{
  "num_hidden_layers": 24,
  "hidden_size": 128,
  "num_attention_heads": 4,
  "num_key_value_heads": 4,
  "head_dim": 32,
  "intermediate_size": 1024,
  "vocab_size": 5009,
  "hidden_act": "gelu",
  "norm": "rmsnorm",
  "norm_place": "pre",
  "norm_eps": 1e-05,
  "positions": "learned",
  "qk_norm": false,
  "attn_scale": 0.177,
  "bias": "none",
  "tie_word_embeddings": true,
  "parallel_block": false,
  "extras": ["capped logits"],
  "init": "trunc",
  "init_std_qkv": 0.0442,
  "init_std_o": 0.00635,
  "init_std_up": 0.0442,
  "init_std_down": 0.00635,
  "optimizer": "muon_variant",
  "learning_rate": 0.00333,
  "lr_mult_down": 1.5,
  "lr_head": 0.0113,
  "max_grad_norm": 0.5,
  "warmup_steps": 200,
  "schedule": "wsd",
  "decay_fraction": 0.307,
  "decay_shape": "sqrt",
  "final_lr_fraction": 0.0,
  "batch_tokens": 32768,
  "max_seq_len": 512,
  "doc_mask": true,
  "train_tokens": 304600000,
  "max_steps": 9296,
  "dataset": "wikipedia_en"
}
Each number is 128 + 32 x the weight over its row's rms, rounded and kept within 0 to 255. Layers, rows and columns count from 0. Numbers have three digits each. The size before them is the row's rms in percent of the matrix's.

# down: layer 9 MLP down (transposed), 1024x128, rms 0.342, rows 975-985, columns 0-127
# up: layer 9 MLP up, 1024x128, rms 0.25, rows 976-985, columns 0-127
down975 089:119072125126102088155133107057154099129160113154155170144100165146148118102134100093138150168125096124132136144160126191093165150161088104131162152128052142066135182114180141095075128190127163133173110134119085113154158175103114126109058146187143115150121167099128114171089128138100098051204130142137133195139144147168140099085161088141126149096110074161111144156162127080137161074128
up976 094:096151125148163130109091116131113155116082097102110130143101171102121132079103184093128095121088093145174119119150065141072089115124141177147106084122141081168154129144131108152192105135148125069143083098161084089137097094178074032171134135145099105078142151104120145082138152155081143157135100121133112159172153205108111178085167129082102123160044178117105162120158092125109130114125
down976 101:113119109183092126071190181145139200091077173152124145113136143106093080171171089135096110136141139156151089108175186155102085186175125081147155143093096146131115140116108147093136104100068178066093094102125115160130150144125110120147134116129130159140154112076144130160107119091098084142086132098069112145136139159109125142100150138157170156118136056101088120175105178105130049151193
up977 100:178122053098192098128165132139121102129142187108070119177160127083121142164099101136136127137095123115067146108100112175146168140107161138134192098146127160141133169152102109123137183101138144156153113115152055092156119141087188138134134143116098123146156104114061119089124096105121100169124138129165041157125070120160109178097207074136101147116159156110098152152200097160107115119081
down977 097:161119122159122130149103127147113136096176103128149133192137191092136072166157067069216100088106069097117117073164140168106143107121118166136134127151143135070085107126084093071172113133112127185100121094147093119155146147084166122130155149091120098146168115113109144175098148141154102170187147130108097127104143129123141116124089138149149123025110211116130150142175182118093169108125
up978 100:108152135120157086148131125110170151088152128129179118145152145108084103116041155132076071112101134104154161150192194123163116159072139128128138110103131158082160205092102087106182093114088127144132133076058143077137142108139109181109090170160110109136152199084098165138168128100137119128105110091108146116114201137112124156096088100150115143132139147153168127097190174156155150181162
down978 108:117065107105204102120135133161152146171125156130106140133108137156192164129151118158184117113117160162138196130108120136143126138204129081106150118161155079132078074125156190134083121195127107054170133141110101116120074140182113070127101133168164127081100126118156131137137105126167177065178086168180119120156154139161070103073124098101163117174107108169125121092127142117089135116111
up979 102:094104112093113106119118164175160086140078111123110119113183105089105134110165136148167115132139186146080132210125124106176161114108117160087070152178067124119142213158168114080083104142121129102070094097106046161117154164156129113114122140125118158086118150139110130182149202140081103094122177096113129095126135088083102149104092129130104158135153131109194125133169194168120113148148
down979 119:077109068108095181096108248146126127154071112111067152123097121115096105136160175093129104104104108116114194162123155089109113158074149085139162111153103150121159087163132104146129119146082214120085074145138154092156156101079139130155110086124160114123153099081159138152184117103075166136112156110084157109086094175079112139132135152100113132143117128118185102113088111159125103094130
up980 108:128078119139180130188148102092127140163104200104204171189179179154137166091077078150162114107123164126165093112129152131188155126086141104124121140123180157142095159134154116113130150130126105082128126111154129090145153140139136120164091146133095042142105096081105234094112183069111078123172100116138080125151138121105122127136173113133073098127101136148085159147110180107126133136124
down980 115:127087117164147153169139102066159162119131138139113120179118173139166164101116152174083093125095111134170075136155126113098079067146153157156199099101129169127115129069105141131161147118157136162133134082136108161130112086123152105177155134080069156119088092083145169183016151129119149088162167129107049139157096125125143139142135127174100146120142156132098148125105110101064099084181
up981 105:060108091120109168133067159106173179133121085149093139078099154093197111145095144110154134173154180150184104116166124090191135105096115101150187105143161160103085075118123144140122114147123111123096065137128109122159145177098075103108076132074127140153132062136129160129105166085086207121097096107143170134118101140136103125107058048147086131123133161164110102128119103124154139122095
down981 110:121156095135127122135099150142126150127090087142128163085122196115154104094119128141152059148134155163181120070128106089150106120127128099104134125112168076159134144075071109082144101138110079140123118146057146103124135160196140177122066153138086082133117098106150169176092133152177157055146109120132129124073143161118114150153061130086166179108172114182179137136117134128134179222137
up982 099:150083119140102095143157110165091132129162176178145154161127112128119126152127073100183152136129080119123108161160160162084190141182138177107105159100200127147152120090122091156132177076163145119164166120110119113115154152161160115138098114124145154130101107127146068170140133146116144106123109164102088090030116153141120071135173116108089085123086117150109129184223060186108166102126
down982 089:087110097058176101106137079091099134085164122110099180154179153161143112131096136149160165118078184151120127090137134124159069127164146043176175181127133201109073143147109194111194104132109100192097115119128158138130090137113110145121130116102155145158081135137129185078148184121095096177103132094118131133101101085118124142089105107161095143096153107097132122096104190119150124157167
up983 093:102125122145154078069194112061159154044172115090122117143076098121096113160071113066106159105133160123116108134173153120144129105114106144162145092151133103135144176075113046125164158153089162119081148087081110142110125144178107144111115130193154127142170103092160106175122074150096162123097105150150116118150101108080119166095128109150132186118067131113118089138178082129119183118172
down983 106:103157135160153157195165162154071105184101133125079133143101202127095107103123098140115112141136160121222107109071144130132130131092132098096150148176117132132147174113121141180142142125163155129141084170084114142217081128131133103191138102099106143119126090133148162159115086082141167070137140094113132186117100121124201059170115142073080116107125130096133126176080152092159157139114
up984 110:177095121122129158185165126190066147093093169153124116195157071162121164138127082128143073171117132158059066089174187218151129192129174134094130090181058184139132129110131111083122086151127094104117122171116104125107088125124080145149139098143137115131130131142140163150153094138154140130146111088167115107104129114100142128084158192135109127124114093118108144154184115091082124095151
down984 102:076092124100096107121159120136105162127127133152136121143160076119098137123093136123146159113137082082114142128117102155042134101148124219052144072108076129089116133214084101115155197116148109131084130130115148116139138118169125134185100142219129107115100141136151170124095114165152071121114154131171154110132115130115079102108158120096108122080172123166157081083078092093094180080127
up985 102:159117136093125123095147147132136074089199190179126107170171135060150130152184115178120120084152174078082099121088100106127123123130166102114172145151132144188090096156031166115140116077175135131132172111154152107071139116149105156091123142092103067133099099091131100103097131119130121180093176142064105080143132136121137120135114136117132112114093126136144145138105121168067057075167
down985 089:118098134085136123123162134101119158116098132072105178087157117126094122052078097086161088132128126143163181201122134142087146111116104113137070170119116039104159140157127154123134117146092107114112079137143092112177097101117148110154191134181122188173104113064168104129114207143145103102146098121153161196141144185161161136104117114156130106139164138148080135158182138094143161172083